Weights of a small GPT-style language model, trained from scratch on English Wikipedia.
Size: 14 layers, width 128, 2 heads of 64, MLP 512 SiLU, 7M parameters.
Training: a variant of Muon for these matrices, 4883 steps.
Each number is 128 + 24 x the weight over its row's rms, rounded and kept within 0 to 255. Layers, rows and columns count from 0. Numbers have three digits each. The size before them is the row's rms in percent of the matrix's.

# layer 2 attention query, 128x128, rms 0.0982, rows 108-127, columns 0-63
123:120150140100107121159128101159165138160140151135105130122138141113155108089115122127159111148079121160123163158137126121153091135170123095132084152110143120128081134142124130148158083129119101
124:119164096119098140146113095127123071061107152127118166172106125166153152155171127105121080126160176120087138123110132116117113084120107115143141111153142132112120150121160142114143143110109061
110:116139120148119145135080147173129173081139144150157146142140181079141114147149131144070141136155138107117133125111120168126083137131100109083122154109145140116116135098153132132152141161136107
125:163100108163192113129123083168162109116131136173098139129096132119103138121145131095092105143120103142158107115135126133131129103132090121092066133102112114108144138108125180085121183102121114
120:118179128119159130109119127102099129110079108093148097128122124132152134137126125097125136143096151135170134124150141141158157142132115095083133141111161145127134119156132068103149171136144112
122:146116098103086182114113127148120123117208133148090130148141135127139079158108128144140112171117127098139085125122112122108116138130115124139083148140111110116132169133124133098155125167140112
128:168165129113113086123138083128111121110146162143148146111133145117134158101119117139145081118118146135144145076158125104153123138156152127148136090136104100089101121134140105137104097118117117
129:112130119112128172148121172160119108155132108142126122086135139134141151131138133100114125120134114145124088172146133123104116119129081104109126134113172138097157124103143106124117132119130085
125:105163158155080102147123143133143127155152146140126164123137168149153123128150133124101112131132135061088105120180152068125141082142096156130091116138151112114123139141149131138121112117089125
119:117077145097107102155178121149137096125137087166141130147163121123110112120148132103118144123106136169135161120130140179143095085095097111115121172129106100123092119166156165127146147145124163
125:136114117140161153111075117165122114166123091136148127128111143139143105125150160119111134089074131139114147128129143114109150107168146123127108099144101141117131154178125107129133115120104153
117:122076137095126148117111124124093172128136161152094144058108090096114146141121161152094136129135157115135126181142137113112155110124134103103097105128109134173156104165124123120114113114112125
122:087141145150170161113129157136133146130123155101124135141159123129123126132144118109118164087076139157089128140083126127100147135153105111091134117112146115111109148098153138138137150134175088
124:153153124142054141095123117117139153113124143128130105145121166140101154088164150144156162185176135134083170134133116122120101131091144155107109101114158141121144150094164140103076124136106136
124:106116149138094081131128131128134168130099116140095117134101085155129148133148151141106101120131106147152172096124139214129129145166135123114105108105163133131062125146166135108121165141142153
129:134114123133111171108148096094147109121149120127147119189121141110097088125122101124150126119104114144147113088098142126083162166166129167133168116107134126130081140144123089139149126130112117
127:124090124156138203098133142130138115143150105123129131126132111104151130150136126103134099158115116165137109108090115145129113143116139087088146082057152098108128117112127159144133149149147130
131:112157133112141125137167124084142087107077087103124110150125141130109128137104113136132117104177134156128131160062146183153118129129098101107188119142116142172120171121136173106107145133115112
115:123155127101073126139087139106113154106134151135146124080092116127117116138116134130146128153102150103122165111143112139144135182158151122125140116157143149102121110129107129145163140174158119
131:153126158159179104135110094120135118175118134147117079077126148133121147124170093174109128136112121111112126098107108115116091136154136127108141142146115111134123177120114142096102166134114137
# layer 2 attention key, 128x128, rms 0.1, rows 108-127, columns 0-63
114:170100111104133106162099133128086112150132127141126150125119149148095100140155134103105108052165141105128176116138140153158141127083134130108184094165121134102150162127071106106087139121147136
126:157138121166115162153115144129104117121143126108122100108118089105123130129122121113153162156155148137125152097159086134127133154108194148114154153123083120176134129143144128135114113107085096
110:175133117150151115127124101143136108142142105106159146105130099120127062093122142118142095151102115103153153147148174117117142139126168143153130178109124134113100161132173115090130155081123118
130:127125105151097145075101121174101099137163127114133154107149139150131101132065122130128125169133124151102168130120131141092136164103125088103103177105151142142146095145090115138122121142163145
113:091087131150115119149138130110125097096183139126136099134107139177102141122193136137168142132114093092091098146122156119117141165095144138140132158127154140097128145115150154135090149114131118
122:136176122127112139142114136178159123112083140104145120110106135128159091126088122092114158088151129113119121134115135181126149127107132101121107118099124189134096112103142091099144152108113150
122:128144129118135147102100075129123091137139131184140128147132075192145166148144122121119165145110123132119135120126103097137091106106134082161117126094125125154140143114108147134118126148167144
120:133107104089144143144106153140101157116139107154119106165140132132103085130107117169104126074092151122133158129166128135105138148136161100092122146160167109144146185152139152102129170140112120
115:105114099087119142115110120134151129125147119124110146125143112068115158087099101107165106127119148134121138117177127124123123105136164069154135126137169165190150158195110111117121155168127086
118:140119121148131139086073128116109124146160134126147116148114128133145118135082145122133138104116134161142147126109112137125122177175153145113126090108166124128157144122141091128129141092131100
117:098116118122076139185125150138119151094085146106105129128117123136108162093088122142106094098152145174136129121128142105082148163088107171131109155121119138158126139120118120131101172142141164
119:126105154152113100123127090114131211141090154141135130102111081125154133145137092113131150143112129106121138117179110133153107080125129153111118131145159135145077186129126106106180119113124122
115:157110146144134131158113155154111127129101119140044134146133140151162095166113141159117101112126087131103098119118141123118134163134143146126175144100099135144133097144111165125129123148139128
124:155132097123110121135103117124130151134125125112147142132111075143106072163114104125147130120098115115140089098138124169152163145155129132168154112125127156110141103128120135165182105137129133
116:153145108099115143094095151097092131134157106081156096110138134169147119125112114134098098120154125146106114123164132162160109138134120130096159147128149137133124129143140112119112163085130123
126:139146110162122127119146104131140095100100111138105133132110151154129111113137173158121150101161129145135123149166165114153117145113103096117201130110090131128130106084122149085157150146160194
118:150129119143137149129152159166118150105124067170144091137114183113137120124136163145103149164116102097119134150131133115080140154131136144145132133117126119127164128118147132133140120111133181
130:174125150116169141102150156097155169153124168112145143128110090110144129131180135107157135130159117118124138133108149108109135186090133154113145088161087123071135117133115119108122139089095118
116:121127164116134105107102104143111140130127129149099133167146147139156128106122087124128174151098094133092126135138092101134110105075123114137147159144161122164152144139165118107129060098133157
127:147106152125106138120115128093124162095109125147096179149101091119119131120107100142144114143096118128093140086122144086126178100123148106107160100134117121119157174141114117124118127193125133
# layer 2 attention value, 128x128, rms 0.104, rows 64-127, columns 0-63
098:153126135115106123123121134105141153135113169172130111130080124116069123161124105122130089123136148155130139140122127161109109140117157125147149121145090134123093097042130124124111107133164115
090:162145131143153126158142141120141098171124129157069101109112151132140126108123141141120151128159089137121145110124095132120136140114109170095113160066150110153124145142121150115127146114165101
102:155097119127127117096119142117116150144139101102131125106111133148127109159108085113102125110143132134149166104132145131169171143143122096187120125102138144163115100107107086102154135124158132
101:118148126141117148115111160161130115116141112112126129110153107164114126116132172139116100086129107114103135141092137179149155098095110156158149111139104111127101147144132114142137105079078157
104:107081172098097111127112110145146136144134142117159095147111121123131111149081193128136131125118134159127130129142158138123104130109113097106132127129100105136123163108116123121147112184071133
099:118134115090135083116135113157115116161117135092138127156092149117139123080151120135119094108155123146130125137111131155137170109123108099157117168114137162073146133133112162136141139151158137
099:116094141153091111133132161119165158154096104140127131097134144086148156124158133139087106111155099165160148106116137121127160164173146169125118108154162168089136123127074163147144103083110134
106:121124125093136133116124129147145136128156140141108091134106084162129125109135149139116104126138119196094173195093104111096140108102170084106102079137128139105140165137087117102139143132139122
106:101080149117133154118109100095113112106112146156097165102130118099179118143168170127149146109093121151147054154113128119140126133118107133124131103127099119108171138136134111108141130107135119
115:157114149094107131140150153119142124097159137093099127144106149101149160106145160141188133144166130097163123112105147131114141085136117159100106148095147144105142085132129127109106150148123116
098:133137126136148167139115152130153088168105115104160091147102118104121154137126132131161128114130125134119086128123115152104102122168080156120118124096155094126138087139106122105152119131172151
106:103118120163146157113143178127131183093098157156125126151102160136143123087099078112078124142098152098116162096135140138120164103157164109128079159155162109123104130145126109167126118126131111
096:117127114117123092173102105118105138130151118110185146138150123121153145140113118145166178097139122126105092125138108131130064107149124133109130082119132169160128133082119137140147141119132145
102:112141087129132158132119124153137153104143169086144141106180083091120139122167111138121129176122095133100121119145102129144122160108091127147101085115094141100128140150138153140190119102116133
095:082137091090095105104112160119098156180098130146123162142162131147131154137163110161112162141127097128151165146129142090124131142164145093088154160128120163123123114107148121159120131120101108
106:114117137123136131085147187114131171162157068096108073168130153172115152139158149113122146130129115145098113111103135131137127136179152140113105158117133136180142123092132081118108122145141141
093:106106114160127134108133089154116159108143121116127108108126150131112104130097136109137157157095093084149135098149153122156095188115115138131151175123107117179156112110126136087144123123119108
109:081145111128156124097105171136152140112107142096085146113143141131133126129122113114119113066168159138105104136095163147155157153114120169148130119144115159101149148109107126150104094097072123
099:141116141105100140113095122108110147114119141157084150109145080122118146135135093137132125153100144097123133115122148134117155145123164084155128137086113159161097125116136081129161160160120113
108:096113125101135128136094148156169143165135089125141105062148112137090165139126118128111144164116124116133107099132136113116105131153108164125126110123094136150138119109153132140153110185120133
105:135172174149120121150105098089118129143142147095105133127173136090121128119138120142181147135121116099134053113144117109110144164130111078168133135101150145157118099123132101092110144135138132
101:119111112124152173117136128148135112124133121106112095100140100140184112128105153179138154127076132121111117088113108149149134147175148117145153128134157097118118098125121169155053126153090111
098:143129167112150109163104096104172131138141108145107128118116108166118125102132145168076168158102160112136152170141145096158143113115162130151079137102069149096073125127135155166109071136140160
104:106164139105150139114133119165139099072139160112120112116116140119098126115123158130156127171127124104110120128090158179112140204152121125141119107121082102104141099133141110108138144124163118
091:142113115125159126088200131120106110147166075151130106105100117131147109168176126158112118134150111123125067105147106121124102101147098122142129130144170114126153116063122170110101122142116135
095:091173193128144108135139140106135143140097091177119123130119138106109148113161102129141123129100119136133133094094159113108168109152145133108165131166140136179088175116181105135128091109115106
107:117125111120154151142138144158118148116151124159154144151137120134082146150151119113165145168096083070135113146138116102155161117144115108118116113158127074127094163103095120116142132121142146
109:167116120129145127157183131135114142147149113082128108112135174121117155098134112167160081150137091129158190103117089120106134130112098119131092121110125097118090129122149134182084111102143156
101:123138084126106173086088153132110140153121141112119140157152126135129083127123145122128122136117118154182175106118098146132125164119169143109153126135083118124130147152117085121123180087103120
118:128121172112090147163093136095151124112140095111110125133139124150133133164106121156105139145147134130135117111139149126164147120142145108125141130062172164182143061128146118116097122159152153
101:130169106133138107105148191125147108145088102168106184155142083163131128161116095114122145099146143136119146116089095150109141110147130116139178119141142122085125128124096127130095153116095136
102:156127149121138127130121133097117137114126148152128113129126121152134125158132132095182147156128099087152130110115119105117087129157134135165128100078153130137151096100151109122105172110144146
104:183136191081119124118123146155154148123116117131159095143124123094138129110108139140117103140110120137143086122117110122106153126104167097132136132169127160125076120144151107140127107110127161
106:181106085104137125112193137085143137118141112137115112120091129096142169127167155102147121083142133105160155136116151156122083132146108135144093128125147177133116096158120141147163134115096113
105:152189127102142088145147105119129113115096051109101130124121148137123124127149116154140175171090133107125148116129160146105160091132116110105081126143128166122135113127148113146145151113139162
108:148136137150138108125102105134116134123144105146173108139098153139130126144149109086137132138114178090164124098112116124098072128129176109139143128115195103110159139150139127122142148164129131
101:160094149126114161142155120125116106135120133190120080109124128143123142095124162111166136125163135130119121136136200099131135149147098150153124127138113060125144153091099144173199163158100102
099:093131080126126197112134124089158133142136124141120133140086140108136122131156128126119121130140145117171128130132112141128117158131160135125115110146068127102166120112134114133121117098138128
107:109120109135136118107114164158114137109135143141154147116139158140179106135108124142123162123187126099105125136156123120139127104188086127075079145111123122147126080105131144136101131094101147
090:092121093147115120101123104120101107146140164160160123114162140109123133138124118149114085130160135152078134150125153099117089118147147123121155121134112164115125135150145174174149079098102107
109:122120127087142116137166107132143110148103141175116149131107131186099178115130119134124154131121081161113124142115131115082147140115149109089080180172129159106140123129122108168092128190121104
099:147130128157111069163107120140118142141097134130120132121088182149088155145129140106111172163175135132173086141131144101120118155098129141152144139138151125150130103083157136151171100137125154
105:162157107148168182078142111145119136099135082107107128128108108154091104173119150149112137148121110146126128171142132110080109122128172127121086142142131128131113121134105113124171122129178128
108:117110098133132135127130151171116100098117119107151163139137145141120113132146141130118130076123137150114140137121093154117103145136120165089149153157125109121174152134124125128106155104134153
100:081101155154161104133114125143133121139140127181135112149095125079140103083128122111162115118136131163129095138136096128133097132157149089111152109131123135135146185132115122081128137147124123
115:171120168130087099097158121158137141126141128135149098151123100105109145108180139168103091093160132136128124099144151150124106149176136105118142130128139101134116152103111198128136133135123134
099:151126146145146132136098132153076116135088111136119109136121128157133117098102123169108128132076130143124118133170164149146154172117114124151151135149141164116104100121087130080157107105112121
101:136122116102125142119167149081132120166160124113121160127105114080144162126129131156158093125134131126112160138106089162089125150153135107098145116158103129144103152132088066131076109108112123
099:114111104176122174147104131097133157157147142095114143129136125148150139118120082116162127114146133147145168117114088127122162099099126104135127121100130086117114150157080112137104149100115131
095:161159157109140148140140163149120148079141105140127129136142115109126176123092125117147121117140099101157167150103145132129082129130195159125088110132147124125110144084099125147124138079120150
100:103146139144109128140139126113177147151112121076109171152116149140122094092159074159144139121123122119124128102153115098136120120131110179120158139143141117139082134154118116148126115103145096
096:098125176117118134114116141133136151132173096067124147111150094135156111136142122135143122113119155164131131091135148152144112158139086123143119104119121120132141140108121115157085138115098138
093:080147133202129131098145140131151076134092091153090150123103124112127169147128143121111182109119129147078132108102155132082146120121125116126147153164124098134137125156147136126145108144089153
099:118115184078125102169110114139099133114128152099122118145151044128093157136147098147144117138116130117090166158093143086103127103089156121146080142108125084120138140115084140114103113139112136
102:072152121143190137118088118163106105195094138133134085144129123126130098129149145095133137143147104136120115141156132140169162159147116137115139137134089122151162126114140154100184100166115094
094:144123160105158092151149165119144107144133135118115136128118142125128144087103047136113108132153127122090153152149111156107133159165095121091152111142145151137135083107112127105081149107174088
099:098147129160127137128156118123122168117118142147082183091118102143122118125110152163118125119151125094098098102169166139101110145128069133186100135145133120129139115116094100141128135147130121
100:128116124119156107155144131092101092139126106121149143133154100111158121091131105138112164132107137119137159094127116167139116168128125147105136135134086081119164137114095130094082179112112151
107:191142126111082144154169111135124096108106134133122137160152142098108130107105092126167104137108118134147157123114121130123123113144131106120153171134121156130094114172146124146115098116110112
096:104103147132110136135090124128113141177123100145124114128141148174116135105127113126182112117099110157142118085139139096120134116107111144127106139098122140160131157120089087139143130132105141
111:150100123142155124095176119129093115144138153162140138127091096147163126118133122143146065105073124105082153113119089115073102138130162161097146128127093128136127146145069084151133107125139142
096:113138123101107124151113100134092116152098108108123141125153109131126130118122147123118105095104096132132103135179175167118086077133126119098127103148131137170141175092179113090152133188122097
102:146138148127126126081139111127135109198113096121121052132102148139113154123146162131148128104159099127127125149170168085095136138118148160122168151143145144127135137143142124111126161151117122
092:094104099154153108118120108149103134120142072126147134063142169114185127149092101118138109139140154098153128135170149095161133157124127137138172139119177152134131165130121074143111162175109110
# layer 2 attention output (transposed), 128x128, rms 0.282, rows 64-127, columns 0-63
094:130135091142165112107195119139121146080078142147101122118109156095132105108135166121127143115127115118157095125150108108135140157117108125104118115095098110118178109150153112144173175108098138
091:134148103116083069133127098148137181120077122157107136163171152128133116131083125163140128130138163094095123139108140183155127109143094114150133108120112075127135121136106141124111144132118122
100:135126148128118159122117096111129099151125152162130129110134151175103151124159123071113121102105150182155089109144165109123133115154083165128165173111099087144134106108131122157124123135143143
102:103146175163097157091160093070115173127120166120131119124140092127097143135161075118099144114133181100134188082104136128121121137133140111170195128121150134092125133115096116127100127128129137
101:138153087159150145091130126111130137071107123121151098140138151086114135156126164157181118155141149139119159131144098110130130113117148153137129159144120115124140123130182159116134103107105189
099:113118147083144166126129129135138153176085133131110088068137085096133106173128124090141120136096079133183089165155119116167118141145117110104178095086141133167141100102134123135141129105113134
100:140101144162099177128139107100145131115143151159100097144106183129112106102119096143143101160099167156144130114093115139132133145145112126111113122113160118128094109121152135115135230094111092
100:118092140132098126140117106142129131109094098134136150118102164082175113138108077104177135151107150111070141100135123138130110114146139090164140162174157110164129086148129127146173154114141128
111:156128113161140147128139152129068171113128128132149088131140119099137122126139112135168175132143118132168156155145111125102139101138130119142076128148144093118116164125121086075105147123114111
117:166115106092116180111109161154125116145153137144095162137126140120144159117114129154186121074164084128134125134135142139125088107131172097165103082129115114126119183091137104128116137093078110
095:117131114137165123117088120150122139140128158105125109155150123133102190095141123158121107143169135116166107124150126090154163111115115133087125094121122117106136132129098142097135116163098083
106:129117119114092136158095131139131093112153110147137126147107183149131121115126117118108117138104137111137132147124120115126135098125115173107150120117150135164069122130144145154132087096144163
093:145149162122127121100125126113124086150137102100139099079123072162117172130136129129111138128129082141150171115163108130154140134134132105067091139127114155150135164097125102117180121154091158
101:182133160159112094129128133124139111125136165107103116146090127144124199115133097126125114126121151124116101134105097096140126117114159115111182108144151122112128123155154107124158176085158146
096:149126126118062121106140117103171186141158096138133106127101101138127140136135139096131176108125130144097123107108128137092106166091167135114129095112172141135123087116129106181113163110119118
094:138124164126114078112145145124106090151108083134128136128143109167112116116129094113160136133108124105155128078130154121133066080134148115108083114119143174107132142113141139167158085105123117
096:134148102165131119120120154150125128113126124140115124142107134140087109124109137136152091125147139150117150161116127112121133085089162119110133177122147182097128171128147120097114108091127177
113:138103148084079159147117122106134110128117151154088158135111092112118149138140138170095122143067153135191164148123167110129143140110151144119133150131121117118116088112161143145118140104120119
096:113160137118163119136136152111124173131095117120125124158103112161124174103113154077083142099090117145108133129141136124076133115118137150114150070121093145134124139170128092174137136093117185
111:159152123166103109100145126102144181115124095128164133135155118144105181121137141121144139116083153114143142111120129165118114122059175132082159121161139117101121170156119146125094114129145142
114:148125091121157126122181163149133123167130145118160115159113140095117142099128134143171152152203110126109142105150112098133109128131137104119148078090107130132124150145150132139109087092135099
099:101132113171092116142101144149139129124165094135113137113131131104131142160135115103109094109096117130156090159091117120111133123102108151123110111123137164163101174117159142129114112098163080
104:115171170081129122118119125146130121127142109132146114109149127111126101162093147138084123125138168126135108159136116145101137110150102169113152093166117134141085112161117178140112107118099144
101:138128109147107118153128150128127138147117100123113147183096065104135165128116128136133096112126130125157141114100133118126090100169168092116101103122110155147139148142157106113113123096115155
091:131117124085133092130152136155099081133142129121158141117133153111136106139145097150169125094103144109129090143132119163108128100061115083120120179123143108104120180136158122121123150160119078
101:115107120158141136134134125113107162089161124126137099150092117155115094114098112129131172113152163152107142082150126161145128145113175120136119111089151112112087125132119124166119107126089204
106:138128175142116129142147116151134085099101141120118175127109094152114115131142162129124092107179158130144135122143148128109098118086152085110109161115169142152093107137147142088100097125135159
116:126110157144096098128101154137137089137133125142108133111161121138124145132162128133117114103150114112117073142134146115176137185134128154121161099069150111142162113141131108086134123137116085
108:104121178128102126147123100136142181165132082133127112136123148136124157120147126067143133143082124111135132123079162116142133134130128164134094134148127141111184134118131131164146150104150147
113:133168157134141137120124138122111130112132140161142148139139129139134129135094109135104126128161116134091147075149158150056127090108105143127116122127075161148113104132128127131126142126108076
103:107080114144118141125150109102142141141083131163106166167108125103136112124119139115105100121115152127154156118126137139105087177106111126156079144094086143144108100121130134187170117132148114
101:130137093151118127125078132158107149170113119140129147165113133143118160171136123119114138125182084157116102121133127140111132134115130147182040149112093144129117168124089131125163118115109129
108:093142142187150118139188114133121156133097051157126120101117185137126132128147095050145169149129095090134129137150155115121113103141122122136102132120125143157139115102146109143128152151111152
111:113167120116142157116153136121121110107080090110146150135105132144112157100095108150108165076138099143132108103100108132118121102138154098161154111142186103064112138104140112126121168158141081
109:101144172131110117092135141161153122148107118143141120095086052144116132151095158109121138106140112128134139135147139153151101146139138174142168112134137145122119086097149134165117131153159139
107:115127101147147113146141108170175130134091115115183094150127107154124115106102136131135102151180089135131103131146125120122131122129113149135127124103131151120109150153139146110152100132083108
094:166140075112164127121138133103106116109048104100134142154105103134123107079150109156111119131131163113115132131145101169121091135084119116141142119165161136152135161151131174094087145108151164
107:099139153120114160136126112186113086144112142108140085130103116143120155099154123079117140144147135127159102172093188128112154087117133122080099183170155122089124117131127156141119177124149132
110:139125118098124123124104128128112117158132106160109145113150111092133174146128135171127100107125121138131161188105110118142097094122106151120099124151109134144122124097102093162093115136089099
092:155159147110137143141147097102102146126154134117141108101112104079157126124151123176114159158109132150096175135119084127103129138107118119068171159107137094134115117143153118122111129125107154
118:102144139112088125116165163134140136102117113114126138122127097137149097138107190140155142161114140128094135120149117142117129131106138127121088120059189116167106092116111148154174152111137127
096:199094130091147102107149123128143115141142083123148105170133097132095086144113140164149095140140109098103124143141118163152136161139125111138114111123144152133144122126114111096107152160089122
103:108123184103136067142136160152120165147127088126133168114100102108136113136102131122132149122112139110137139111171122102153155132152111136148150127161136093160147107126138118153135117144099106
105:141120112128077120159118069079104153127174111086122101113171089110140136152123081130132175129097130091131141145110128137152127163126100093151090154134133144132104111120137113109142120155113113
101:149120091111139147138124122162131107135095078076159116155126149090128129122129125132213126162114115128144146120120102136154151056130107116102082140169137092158108144147145087172097087101140153
117:128118115113128108145155102081131116132169117148149138130128134128125129113113075136128121092074178152107118102098121113133129131129130140107116139098108128146132153164130129103134193135052121
101:160139123132121120131131090141177154098181123151110121086093161153097127139174142133154118157137153107160087103114143100139126150135156130123192125104118152166140134088136136126122142120100120
099:103135148126093163147188140154095130103116141138111108118126168158155180143124131091116124115149156123111107125099171108134136120147149084105119127097133060135132075156177108152136136157114132
099:147084155151142173126123124138122147118124149143126113122138134081138157104148096119156108125187117125109136114147148131152129147135146110111138141117145090156133126108077165111150079094162094
098:133133130108090136111117134153103089130091121124131156145149125149093088131109103113104134124076160084112121117121145138139154162125105110151141123136121152160120096165151093127165150121087106
103:148104107103144154149115149137126103101163096094136122127096174121142119123071114137105165077148137136105150097138119114131134132102111124149130122094160137080118111145125109131115131153160106
094:130142089136153178146110133133091151092150106123134109125144124106104144193101084158124147150104155120115095127132112118112116126137179126099132138124115143138135105141149152122167084085122084
098:147110109123159101087133152126100081134153111129137056165137071102086136116111088124158109152112170122125148144148139143130147147126140132086119122153107136106111095117104149156138112155156109
099:138131131103153139147119163102119108129096164113099170124109093115134113142136108124124107118074119124117152111165133110123114179110133134154122105123134087162146069168110138128147104125107134
107:134142132103177124186071117108124160130166098077128137132133092125116111116100157122143124141066148125169133135069113152145143109133126100125129147135143104132121129117093130131079098125135176
092:139078090150121114131084128137144163111108141153074170114135147150172159072118152164118168123119108142134126116158156142181137136110137120089135121090109119137141095136088107151075172104136126
103:120126091097119137122172182113102094150086117167117137145081145169132122171133110149085097136111152113149167134129121110137124132124135108127159132095160141166158149109111113123125110161138105
100:123133095139108135172144128137140128130108135116108110114092139138113129118109119095155074116119131087140110131114134126127115116112125168118075110138089070119125148191157162149183111093118131
099:086163128119142161148168148158137120096111117128119163146108143122134101112140148107098109135160101123089110156118117106112100137103123124108141111108115155134137112100168114167130141124165134
092:164179115127151142100157117159132089110062093102139103115129128126111152145152176139132124149172132100138139112123168123104109144060140137131143120104157152130149067127144131095163102121160119
101:102149092102141092112152120130090131122083108113109091130147167133142135120168149147123125102106125129139124150123130108139122086126128138131120142142119147092117140165184144105192132161121123
098:118111083123111160164142142130127112094126136089163105114105121146125111165092173087114133143100115089089139124119117120125163163122127156148194134119123080108141134169122091128158110144115114
091:147119120113157063107131115114117120145130114137099113108132131116132119073109127066138132135120139108094112104137186156112130154102115097176140133111121161118159127127102163094097126160134136
092:149124134126085148140116156147168161135117150134119056124118109192087143158140171132127115135135105173121106133112134143102160095115101122143158140116153135136096155133137077131084088113148127
# layer 2 MLP up, 512x128, rms 0.139, rows 0-22, columns 0-63
087:135127132156107117155154122146127115141099101124087142108121107174153126146158142117128087130149081149148139137137167187128186140124129101118118060156136108107138138079120156109170124124104131
095:144081129123112135157134136131107137132096123147128087127164137126093144090168119132083104103113110117107072136127126144097102108155138142149145125102143103125174155152132138133130105158131116
103:115136075119174115131114129131109112107073130133092187149166120107105128164126092149094145090121103140107114144154133072114140125154117103090119159110152145080115131140134135150133127108147122
104:164070157090128107147119109126159080090151090097150107103147095096164116135127155137120086164129096119145128139121110131147127115161123126092092135126144086126103140123091098115137117118096122
103:091098103133141114164096114108109159092093174115092134098098140146108140096146167095101168154145111138155109132118153112102128138136106127083156099101147153167142103142133182182109105124176116
098:156135132122194120108151138092136161123099122099149116087138131086138126143134108156129153117093085135146154157139149145160097122136103111092142080119152086126124155112091124060110140142078128
102:133132116088149137111119096104114161128127142164144127116124086095132120114120086134103095163112120101140144149131163122160141129110133104125127099135095137108108140126106161111149147103168146
107:166148136111123119121156162171132103131121159123131124118088164127102145136143142117122155136106112112119090149131105101142135098115141122147115099116076139104126107173171135165102133088152134
092:175107114165114081136102112102134149097129078142126146140125104135177097131127134140104090144122125118165144054132130138130111143130132137141122115107136090099118089123113158130133121109142167
115:111081111156126104172117141145142147067118180103152128127140146147105098097169161147143150148128119126137112087099125133080156162123164129097155119122140187151101142120109165155110116146139101
085:160104122105116097141092157163194137162136136084080102146148117147132134135125137137164138152149106117171111120152151093175177124135119137098141124093162113121143122100125092148083142106101142
120:146126112116133130104142143134157053142109139101123141154149138141108147127169127109140145139168142122140087151075131144069120103077130123101103120123133134110131107116176116111149146107142098
098:125154138125130133146143162150165199114130146115166108135120141136149157138133128164119140166110117111133139117135135143103153140165179132142181150141139167127132110100135114134135162158145176
082:130106113181096107114130150131172150132124094130143130152102143135149156155095104174132114181107157111127168067157161124103134134167142137137138096092130119163137129135122157148111149152129158
090:090099084148110108155135154171113132169099135138133115119111167135130105134111094141145123135122136100114155077157128079096166116184098173131136125119135126159133146117102124155120117110103136
095:151138107120125117117126122115131107091124087161149119132120075118148068141125156133109142115114102102104127097105085138115176140155102118150109095122122176134090088149126113130123126179140147
116:137125123095136132133097138100129089133101118146092161130114110123133102097137140129087108097167113189147132142126111092131153130086121120129132096128140130087139102087138089186092137099175122
083:158149140130142131116158128105156104165152088160139120118132112152147102151111117096124089115121143108194119134097131128149096142141115106109147082106100105098149155112125120114140113121109156
109:111120152104158162115083159140075111131131140125151148153127108158129125146139101102156142126161137124122112146121128148151114123145125090177149093108137108130135157173103117138137126171134124
096:138137179125122146151171136124121138133169135149142115170129130113127116104148133146160123146138131147138138126108145131131148122147184143132149162103139127110122150133079137150163104150117118
093:134161161103149118134161097154132137127115115095134092133155143115107116105164145091130136150132125128136074142186093096150140091158125116097123125120111135125140098153144117129138112121105133
082:173167119165086130127128160138149152094118099107129140140090118103157144127142164133146151184143152127165147123141088133137146138116125138120142104133183091127133092136115152179121110115132172
090:148162143172136114092143112123128104109182169130181155108126109092183117130145114162136124152132182135101183094105128143117133134094141125128154125139111075110115155121080175136152147113109161
# layer 2 MLP down (transposed), 512x128, rms 0.0317, rows 0-22, columns 0-63
089:156130156126163152105139135128131133145130104120119121126131136141167108129152126076143109157130093084118159089128123140141153145134123109106147086131113155110131134118121122109101115136127123
090:113148141113117114091147160121124092140150143132137186122120111120134127159101134144141129117114139129131172114106121126138119159124102145118125122134102111105091043135153118088119139059134158
097:152148180145130142140117173091131113140174153139115104141127137131086151137133127137168127151127130171116116122108134133147148096128121130146092124127115123153121146113137088110084131127130164
113:103170089157117120148116151142095136165087170128110128152121141150070136163120121147119148128123133150132112127110143122120141141110112136170144108122108164143133107127173139138117124124167109
116:079085107176105151185150145120108172116111175077136136120139118140098123128144149107123136162138143158158139131107159126110097146167112123067174123125125092138133104139125166081120089136150119
105:106150129112067155122097115152139093103116125153119126153071160185140101127146154117116075135160125105118130109152140118083142138084145110131141123152108175098140091133141118184127116123150108
096:121108142165108122124113157153132095143091125105119121131139199147117155133122146119162167086135134164104118089141116119114114135153138143129124153103143109141137103131135091163089099130093116
105:090104106151136141130100083104119145135130086128119118146157111136145132130085128137128098131151150142143162108123147120102126157140113141122119169136164126167130140067083119106150144136102109
086:099123125139090105149141137150120169157116085111101099112118103124090120188104103087116156144142150165162125146142154153123115135134123172104127142160127155113168105150092125126073121184082109
131:088075110166104110168146152150098159111138175097132113125157134147123096145156154137153150150098127127147137127083123114081120181123117098066167134122099135145130145118124157092133107129167119
086:104122124173169121139160095063087127122115130170152149096115104122138157131135116089121142104093149119078117129114121144100096140090131118154098130147080130139116163136148152134181131136147114
125:100150093133132134089094163163133116109137132097105117144163160159119175152125147149148104145086111146110106101144136091162126090148109128097113115149134137164145133120132126142129118107115131
096:141133081175120107143153155111112082100126112142134189121113060114075132106152134125105150122114139114164123156119100121154138123137138136156113078119120159143172086145090138106141170134125138
079:080159156142146090108113130110127114116155137126085138126131068115085115119112127125134161119128130164193121174114138178154120133118119134118108122131119131088139136142108103162114141116083081
090:193151141130157153105121105086153082094155134137115139139151074102135160138145168130119121118130147136111094178107103162160108143078152088110114135115112111105135122149162136103136130127160117
094:082124137152125089114130149138133167144132139080083151122140189149123186111145091111126115144157136151131140153143148133139077153089129115113127161134131091130168169103117160138117122105128144
120:122135135155121121109148119167116158115121147108151093106136137143095155149126120147157129136088166045120121107133138146147101135158153138135120138125122127138115142194124154082168103154110141
088:127153128161140131118107156128147122188086140118145107148146110108152104100111141170147179121113126159165168071091119121117113148132114103123165108126141133116087126158106121137097132108128130
105:140122098159140087158154104126173155111103143117116118093142142108119126102104176145093107113125116113122139120149144111133149148118133160088115169154141139132134084086157137124105126088130139
097:119134076132144115112106129113140114134082133112141132115143127148126148142143130119100149135107133113150117148141110160127128126124090117122110099154134120148139120128198104105084135121159157
093:115115106148119136132110153088134111120136123175111137121096127135158146153085098158127119098136144129114171109075137172119118159098143138134141137129129114122109160088103127108101129134159124
081:122138141137132125124156088124152120150103142164088116106136150124118072116105142122105109140100146152117100142107139145156116135099117118161102177137117133147149149134135080113133113148149093
084:111100110103123131145098136110147148151066105148098096159138151173085146108119143093124109091131077134151101143139134126135135115180131152135124133134138186171142107117154052130112124126149108